python train.py --num_hidden_layers=10 --hidden_size=128 --num_attention_heads=4 --num_key_value_heads=1 --head_dim=32 --intermediate_size=512 --vocab_size=8192 --hidden_act="gelu" --norm="layernorm" --norm_place="pre" --norm_eps=1e-05 --positions="rope" --rope_theta=10000.0 --rope_fraction=1.0 --qk_norm=false --attn_scale=0.177 --bias="all" --tie_word_embeddings=true --parallel_block=true --init="uniform" --init_std_qkv=0.0413 --init_std_o=0.0 --init_std_up=0.0413 --init_std_down=0.0 --optimizer="soap_variant" --learning_rate=0.0074 --beta1=0.95 --beta2=0.95 --weight_decay=0.038 --lr_head=0.00863 --warmup_steps=200 --schedule="wsd" --decay_fraction=0.569 --decay_shape="linear" --final_lr_fraction=0.0 --batch_tokens=32768 --max_seq_len=1024 --doc_mask=true --train_tokens=133600000 --max_steps=4078 --dataset="wikipedia_en"
Each number is 128 + 32 x the weight over its row's rms, rounded and kept within 0 to 255. Layers, rows and columns count from 0. The size above them is the row's rms in percent of the matrix's.

# layer 5 attention key, 32x128, rms 0.14, rows 0-31, columns 0-127
size [ 53  82  85  92 102 112 106 107  95 106 121 105 107 106 108 117  85  89  91  94  90  94 104 102  96 107 100 103 107 103 105 101]
[[148 141 119 125 110 190 113 106 135  80 103  92  93 127 136 143 138 111 187 145  94 111  88 115 166  90  87 143 135 120 156 141  88 135 132 145 157 124 156  97 141  95 153 141 152 194 212 122 110 112  86  90 171 120  45 165 118 125 177 105 132 148 116  71 133 131 125 156 169 134  92 176  90 137 143 136 117 119 142 151  91 194 163 150 141 126 107 117 175 103 106 150 145 147 202 103 108 115 101 140 139 122 115 156 116 133  81 134 100 112 127 114  87 148 165 153  65 151 149 164  77  76 203  96 119 167 211 177]
 [130 166  99 129 152 165  57 137 141  64  89 116 126 167  84 122 129  87 151 169 165  73 118 108 192 130  66 150 135 117 132 144 109 133 127  30 124 121 141 115 114 123  92 128 107 176 125  99 131 129  85 167 125 133 107 144 110 105 102  79 138 157 130  93 113  70 127  86 159 185 134 166  96 116 121 115 118 108 195 127 130 159 158 153 127  70 144 106 189  91 158 145 119 108 179  94 101  88  96 203 109 133 142 173 129 203  87 119  83 171 119 109 104 133 141 106 148 178 137 117 111 111 140 183 147 127 159 167]
 [130 130 141 169  68 126 199 123 124 172 140  71  94 128 133 122 134  99 142 130 131 166 151 148 128 168 161 171 101 123 210 135 144 122 121  95 106 116 169 167 106 157 167 102 130 115 152 155 131  80 143  87 150 140 126 132 187 103 112 103 129 119 139 107  72 146 156 150 144 132 167 154 196  95 115 162 112 147 147 141 103 162 148 105 124 199 142 110 154 146 138 192  87 143 166 102  92 157  72 176  94 127 129 144  79 153  68 109 196 106 131  90 163 177 105 147 151 153  47 140 112  61 164 146 128 116 162 176]
 [133 129 113 114 111 166 142 137 118 125 113  97  44 113 104 141 104 122  97 166 139 235 187 114 130 135 145  86 145 178 205 133 134 110 127  80 142 111 146 132 161 145 125  87  39 112 168 151 179 121  95  99 192  73 113 138  98 108 122 132 108 127 129 136 107 170 131 161 174 172 134  86 109 114 145 128  74 109  81 124 159 125  93 142  91 137 123 138 143  89 136 190 155 128 130 177 128  92 153 139  98  95  96 105 118 153 176  82 139 109 136 124 144  55  97 124 139 118  52 108 144  94 141 181 109 141  98 162]
 [ 72 146 104 147  85 127 121 119 159 128 108 133 174 207 104  55 126 181 181 140 140 114 142 141 101 106 129 192 162 112  82 115 110  87 135 167 144 201 159 103 116  94 149 191 147 110 204 125  81 116 177 145  87 123  89 161  97 106 131 128 146 121 144 125 111  95  89 184 107  93  81 134 141 145 105 164 151 123  74 134  53 145 119 142 138 127 137  74 140  94  94 126 126 149 105 127 106 143 102 145  60 109  80 130 131 165  66 161 173  86 161 115 127 131 187  58 121 134 110 129 121 117 163 129 140 119 123 122]
 [121 148 175 154 112  79 178 105 132 139  87 105  75 148 118  92 129 130 129 111  96 112 140 145 124  90 171 127 104 138 154 136 177  90  98 141 193 162  95  81  81 101 157 161 195 162  61 143  76 191 126 162 123 125 158  94 162 131 137  85 114  99 126 156 130 134 161 162 140 102  98 134  92 109 130 129  89  70  87 154  55 129 138 115  84  74 139 138 186 119 137 115 178  93 159 159 143 158 126  81  91 136 120  91 103  87 149 114 179 107 127  53 151 131 154 151 105 167  75 135 150 109 129 142 120  48 139 126]
 [139 143 127 131 101 122 110 165 107 164 144 115 144 101  93 132 198 125 122 148 147 200 105  86 127 110 178 145 105 146 134 174 189 133 122 171 187 168 131 159  89 139 101 193 124 164  40 159 193 141 211 141  93 162  83 163 157 107 131 104 127 125 114 162 126 113 111 101 164 107 126  98 156 120 125 138 130  98 140 164 145 111 108  89 154  97 156 129  78 190 107 173 112 108 139 145 127 100  76  85  95 163  98 127 179 136  89  82 114 103 120 183 113 175 139 136 166  63 105  82 101  76 139 126 122 111 109 137]
 [129 109 132 154 150 102 148 132 143 198  83 128 147  97 101 106 162 119 157 124 131 180  97 128 147  94 172 146 117  66 146 126 164 138 135 103 164 109  92  95 112  85 108 106 149  94  99 113 125 123 162 192  75 142 129 120  80  87 116 156  83 117 180  97 105 150 143 159 180  79 147  73 150 115 136 123 151 106 179 196  82 163 104 149 140  57 163  42 111 154 149 100 158 200 158 130 147  93  76  81 116  87 100 152  80 118 152 120 165 152 155 108  95 120 134 188  87 115 136 169 125 156 147 111 145 143 100 129]
 [177 116 151  97 162 162 143 167 121  89 138  95 109  90 102 116  97 137 151 122 173 108 119  78 189 131 148  81 105 121  75 195 141 193 141 117 179 157 125  75 154 148 163 130  95 127 132 132 122 135 208 183 136 162 138 143 166 168 130  98 150 124 159  90 237 151 127 132 119 126 139 127 125 154 157 142 139 131 117 128 131 168 200 117  94 153 126 194 140 157 141 151 137 115 116 125  70  73 121  71 148 197  98 114 131 158 128 138  76 105 172 181  83 170 103 106  93 131 133 103 107 124 132 132 167 145 153 121]
 [102 144 159 134 105 145 107 122 113 147 114 111  92 149 120  67  91 131  99 129 114 195 191 118 173  88 118 205 166 147 137 126 111 111 101 211 158 118 101  62  65 101 133 135 122 125  98 108 124 142 154 122  95  90 125 120 135 178 130  88 127  93 114 221 137  73 200 116  62 152 119 131  99 112 181  67  83 126 138 145 135 168 187 140 124  95 167 108 107 107 150 100 149  93 132 154 157  89 106 119 138 127 104  59  91  93 140 120 119 120 120 107 134 133  91 153 122 162 129  74 125 172 135 162  88 167 120 114]
 [196  42 155 132 100 118 121 125 137 176 145 128 146 146 171 109  86 122 146 168 116 107 136  99 108 198 148 153 134 100 156 128  72 117 131  46 118 139 135 123 166 169 130 156 103 176 190 104 146 158 128 146 131 133 114 132 127 123 150  97 162 134 193 109 127 169 122  52 101  81 160 173  86 109 123 102 115 114 151 138 100  91 158 146 114  76 139 130 105 122 108 118 126 136 116  42 134 135 134 196 145  78 135 127  66 209 128 127 131 108  96 146 144 147  72 131 114 125 141 190 122 166 145 150 123  81 128  68]
 [ 82 218 115 164 126 115 100 180 122 127  92  48  89  90  75 114 127 165 127 137  67 169 150 126 123  89 138 101 111 123 124 153 131 120  83 168 150  79 109 138  94 161 163 116 135 168 115 164 105 145 175 126 147  83  83 144 156 173 105 192 172  98  90 120 137 135 137 127 123 122 156 145 109  84 104 159 153 148  84 130 135 111 152 156  89 117 165 135  73 152  91 116 108 129  71 114  91 148 161 112 148 146 164 110  88 118 128 124 146  48 103  96 119 151 154 195  80 152 158 129 114  65 160 139 111  99  94 186]
 [120  99 220 101 116  72 101 124  62 138 137 160 126 159 162 158 117 117 103 104 115 187 161 134  97 156 138 157 178 181 147 108 165 145 164  87  86  90 155 129  98 140  68 173  77 125 148 162  99 162 103 175 190 137 175 108 146 153 176 149 170 173 143 143 181 170 122 137 105 110 116 152 181 148 116  78 166 139 151 124 135 161 121 132 120 132 162 149 120 141  87 141 118 102  92 119  90 148 150 177 123 153  96 104 129 129 120 126 125 138 139 168 120  40 158 110 106 132  76 106 200 168  71 100  99 112 130 120]
 [117 177 114 117 125  94 144 172  51  55 102 151 179 116 137 138 135  94 140  89 121 132  81 109 150 124 116 119 161 162 103 160 153  99 132 129 185 158 181  86  75 156 140 109  89 144 169 119 160 113 133 176 151 110 110 116 123  91 154 111 131  82 145 136 180 156 147 103 135 171 177 161 159 109 114 102 114  64 131  82 194 157 114 161  62 132  76 115  76 147  89 146 135 100  89  82 171 102 113 160 169 151 135 140 126  86 120 127  91  81 107  89 113 136 132 133 154 165 114 113  80 136 149  73 163 205 100 125]
 [113  82  94 156  99 144  36 122  81 171 160 118 140 156 177 134  92 123 122 155  95 115 130 143  83 147 106 133 164 181 145  99 157 120 119 137 186 161 135  95 120 149 128 127 148 117  62  80 109 153 100  64  86 144 131 138 102 156 128 109 105  91  83  60 187  95 195 131 172 136 156 142 190 136 199 100 145  76 161 152 139 131 128  84 108 113 102 117 164 142 176  66  99 126  81 106 170 113 167 170 134 102 112 172 142 146 195 137 172 107 110 150 107 111 104 125 105 159 161 133 126 121 134 101 157 140 150 107]
 [176 141 109  72  98 124 135 134 197  49  95 139  97 106  83 126 105 106 167 160  68 115 115 136 106 110 143  70 155  82  81 148 147 184 129 163 145 162 138 142 105 104  96 187 163 105 106 119 152 108 104 135 162 101 105 132  75 121 126  99 147 175 144 123 177 177  80 181  91 141 130 140 102 109 127 152 119  92 125 147  81 175  77 154 123 117 112 173 144 134 149 213 105 113 170 119 107 146 174  88 148 147 126 108 147 155  98 115 108 138 132 138  79 137 118 168 133 132 174 138 155 157 172 179  68 144  73 178]
 [ 94  84 161 116  98 147  79 148 192 100 145  98  67 156  96 115 173  57 140 171  95 130 105 125 156  85 108 110 157 119 139 159  59 139 145 162 137 131 127 151 167 117  94 164 131  84 192 184 171  94  87  96 156 120 148 115 104 101 167 100  93 145 114 103 148 119 111 145 110 166 143 152 112 137 116  92  89 170 167 140 143 133  97 130 107 158 113 202 109 103 103 165 113 122 157 143 124 153 184 125 166 141  63 135 155 113 157 129 127 157 129 143  79 100 102 104  91 125 101 138 159 132 182 196  66  52 112 166]
 [122  94 120 140  73  87  91 137 122  93 181 153 124 148  95 148 134 149 106 101 119 133 122 100 146 140 108 102 157  90  98 128 122  97 147 143 138 127 112 162 158 141 141 111 148 118  33 188 140 157  82 135 119 125 146 201  71 185  93 172  78 148 166 142  97  96 104  82 190  83 110  96  76 152 130 119  96 144  99 154 119 105 134 133 113 105 187 126  67 159 116  38 152 129 102 179  85 113 110  72 149 182 116 137 158 163 159 152 150  88 105 139  82 136 147 124  55 128 160 165 144 119 134 124 161 117 166 113]
 [138 115 140 156 154  76 108 148 124 140  77 132 144 114 181 131 113 178 126 168 160 113 174  58 113 101 114 112  60 145 176 129 154 129  96 160 147 104 113 195 123 161 155  95  81 113 112 214 158 152 153 174 109  97 113 158 153 128 143 118  88 148 167  96 105  79 117 106 103 150 113  95 158 152 109  87  90 146 175  86 141 112 152 122  93 122 140 152 149 126 158 109 130 161 126 183 124 108 165 104  97 136  92 147 103  75 155 161 123  99 107 196 164 105  73 107 186 134 133 120 149 101 107 226  88 140  81 144]
 [117 142 118 180  68 157 156 118 164 109 116 101 192 126 164 159 183 132 192  91 102 127 116 164 167 119 123 111  60  96  65 150 157 152  98 172 157 163 129 149 121  83 132 158 102  54 131 129 139 140 120 140 180 141 141 100 182 178 167  71 166 113 119 140  91 146 125 112 161 110  86 189 146 155 152 150 114 156 129 189 155 164 180 185 109 118 123 178 132 141 159 119 127 116 152 131 129 191 160 140 137 123 192 135 122 129 130 125 141 119 126 138 126 121  71 164 145  79 119 143  80 124 135 182 148 214 136 129]
 [129  95 103 162  93 146 165 147 136 126 106 167 153 157 163 137 198 107 131  92  61 125  64 126  83  83 124 162 131 133 152 172 104 191 118 139  42 137  80 124 128 116  72 142 128 124 172 152 146  87 128 167 107 123 171 160 129 132 164 129 126 146 173 112 170 166 172 102 150 125  92 127 169 118 118 151 104 143 127 127 186 149 124 101 132 124 117 143 120 177 109 150  92 117  50 141 188 124 134 134 194 116  89 110 117 138 120 141 150 179 102  98 120 126  99 105 117 130  63 186 106 189 184 193  93 108 158  97]
 [146 172 122 145  81  81  93 190 120 129 149 138  85 156 144  93  66  99 111 157 148  89  79 153  70 143 148 136 143  77  95  85 114 140 140  99 127 104 171 122 150 149 159 110 155  76 141 135 113 154 182  89 113 166 134 112 140 105 108  64 140  97 130 151  55 135 134 110 146 166  93 139 169 173  96 118 110 106 138 135 169 107 150 103 104 121 131 147 128  85 116 138 144  98 120 109 100 157 130 118 167 183 157  72 125  53 114 110  85 169 147 127 207  92  78 113 162  63  89 104 171 140 114 120 106  54 159 145]
 [155  64 117 101 152 107 185 155 147  68 125 103 154 125 112 128 149 145 127 175 141 110  77 117 184  66 119 125 198 143 175 151 134 180 109 198 152 129  87 153 119 161 113 101 134 131 102 170 116 136 176 114 117  88 162 145 134 107 145 169 114 129  88 128 125 136 102 144 130 148 151 144 160 169 159 101  71 177 201  90 143  65  87 134 121  90 207  62 138 209  91  89 143 136 142 143  95 126 150 149 103 176 102 153 106 147 166 160 151 105 125 114  99 141 164 113 103 163 112 167 162 146 128 135 161 139  92 125]
 [159 101  87 110 101 161 118 136 145 102 112 165 151 173 115 132  89 133 127 135 157  91  78 152 156 141  63 125 132 160 132 160 110 183 101 132 117 121 164  97 166 139 150 150  92  59 178  47 104 106 160  96 153 113 154 123  96 111 121 152 173 119 137 156 113 157  92 142 147 114 134 185 181  83 143  91 115 162 100 103 113 116 108 160 135 190 124  75 167 105 150  79 120 158  93 141 142 203 159 161 109 134 176 130 141 200 141 106 213  83 149 179  89 123 132  59 148 115 126 154 156 157 111 120 140 160 154 105]
 [122  70 191  93 157  65  76 157 125 137 105 148 154 126 145 140 128 118 105 156 124 128 159 102 131 163 179 111  97 113 127 129 127 120 102  91 144 150 157  61 145 196 112 130 143 177 153  71 128 116 139  54 149  98  74  80 108 131 142 167 109 146 138 186 114 144 104 170 128 150 149 184  99  86  85 163 115 145  83 126 121  94  59 126 134 159 180 110 107  95 114 175  67 158 133 132 145 187 188  85 153  88 151  66 129  53 124 127 138 113 141 133 123 102 104 146 123 140 164 153 175 186 119 126 118 141 125 121]
 [128  67 106 117  89 143  58 108 132  95 142 150 157 142 147  97 167 123 118 180 196  95 100 145 110 131 106 123 100  92 192 160 104 136 163 117 126 135  94 208 154 180 139 137 117 190 191 120 143  80 133 150  91 127 130 123 144 159  71 143 160  88 112 103 119  79 145 156 139 146 168 125 137  64 131 121 141 171 178 109  93 173 107 115 117 104  78 143 152  80  94 115 137 118  83 100 193  82 156 105 121 130 141 163 141 143  89 152 137  94 151 153 136  55 103 149  80 128 121  88 127 200 135  84 144 165 134 133]
 [ 70 148 132 114 120 139  90 161 184 142 114  50 137 154 113  58 167 117 158 139 161 124 152 143 126  90 121 109 121 109 115 158 121 157 145 113 162 129 138  38 155 119 113 135 136  91 157 105  75 107 121 149  95 144  97 143 154 107 141 158 116  86  85 132 163 155  80 179 169 156 114 151  75 162 120 130 114 202 115 160 121 183 140 122 123  58 125 154 139  92 125 165 136 133 175 123  86 147 165 114 153 123  66 143 118 112 160 158 165 194 140  83 104 104 157  69  61 135  75 148  97 180 169 148 140 127 151 158]
 [221  64 168 139 127 122 122 134 116 142 119 114  83 140 198 174 100 160 194 103  94 135 104  52 112 208 139 111 101 126 172 110 114  83 136 172 110 110 100  95 121 166  91  89 118 152 127  84  92 146 167 106 126 116 115 174 153 106  98 145 144 184 162 167 159 136 102 151 149 155 133 144 147 127 134 117 133 116 135 118  97 171 146 155 159 140 146 148 113 109 178 167 147  70  73 127 168  97 120 117 144 116 138 165 138 100  85 152 150 136 132 140 171 125 188 176 114  66 201  84 153 137 146  94 152  87 133 155]
 [ 99  74 171 156  82 128 115 111 126  96 163  71 130 100  82  94 111  74 140 114  90 138 140 153 207 139 151 150 134 141  88  98 132  94 126 101  81  96 146 109 145 103 100 174 157  65 114  89  91 130 188  93 153 114 155  89 140 177 154  40 172 113 151 105 115  94 137 214 157 130 171 167 160 171 111 156 123 142 133 170 181 122 170 165 128 124 110 134 157  77 118 140 148 125  87 143 136  73  80 128 135 135 139 145  89 114 108 141  83 104 216  98 123 124 136 142 147 117  87  90 132 125 115 172 132 138 132 122]
 [139 157 144 125  91 119 163 169 170 194 117 149 152 145  87  78 154 137  96 123 125 155 137 123 187 123 107 118 108 116  97 140  40  96 193 167 105 106 149 145 143 133 102 153 159 156 117 150  81 166 135 131 106 190 120 136 162 153 114  83  68 164 138 112  99 171 102 154 138 177 143 173 146  96 185  74 183 145 160 132 154 155  45 142 115 175 130 114 172 100 140 116 121  82 144  92 128  78  51 157 159 144  97 142 111  57 140 161 124 141 117 109 108  98 103 114 111 126 154 109 172  83 153 112 107 116 103 100]
 [114 136 101 164 134 111 112 174 117  71 134 119 111 172 128 156 124 103 167 115 125 141 110 149 164 119 133 146  75  60 155 154 113 165 147 145 136 154  90 100 118  65 172 153 123 157  83 148 127  99 145  48  91 122  67  54 129 191 139 169 177 122 193 145 116 156 127 159  88 114 159 111 142 108 130 159 153 143 129 160 139  73 134 141 144  96 113  77 174 139 179 127 101 144 131 102 109  47 149 158 200 137 196  85 142 159  88 110 143 158  93 149 123 135 101 138 114  68 185 157 114 139 132 167 147 141 133 105]
 [171 178 144 169 123 112  95  97 115 163 198 113 152 126 138  99 102 113  97 128 119 127 147 130 105  89 173 109  55 173 163 148 172 149 108 163 148  78 115  93 184 176 137 155 134 149 158 136 144 141  94 139 111 150  45 141 157 119 124 175 119 170 154 108 167 136  91 175 158 137 172 108 162 102 160 111 132 155  91  68 135 134 125 141 185  84 121 108 150 130 106 153 113 156 131 140 204 130 111  72 173 151 114 146 150 162  73 113  62 136  87 125 139  88 145 136 155 146 151 154  89 184 139 161  74 134 145  63]]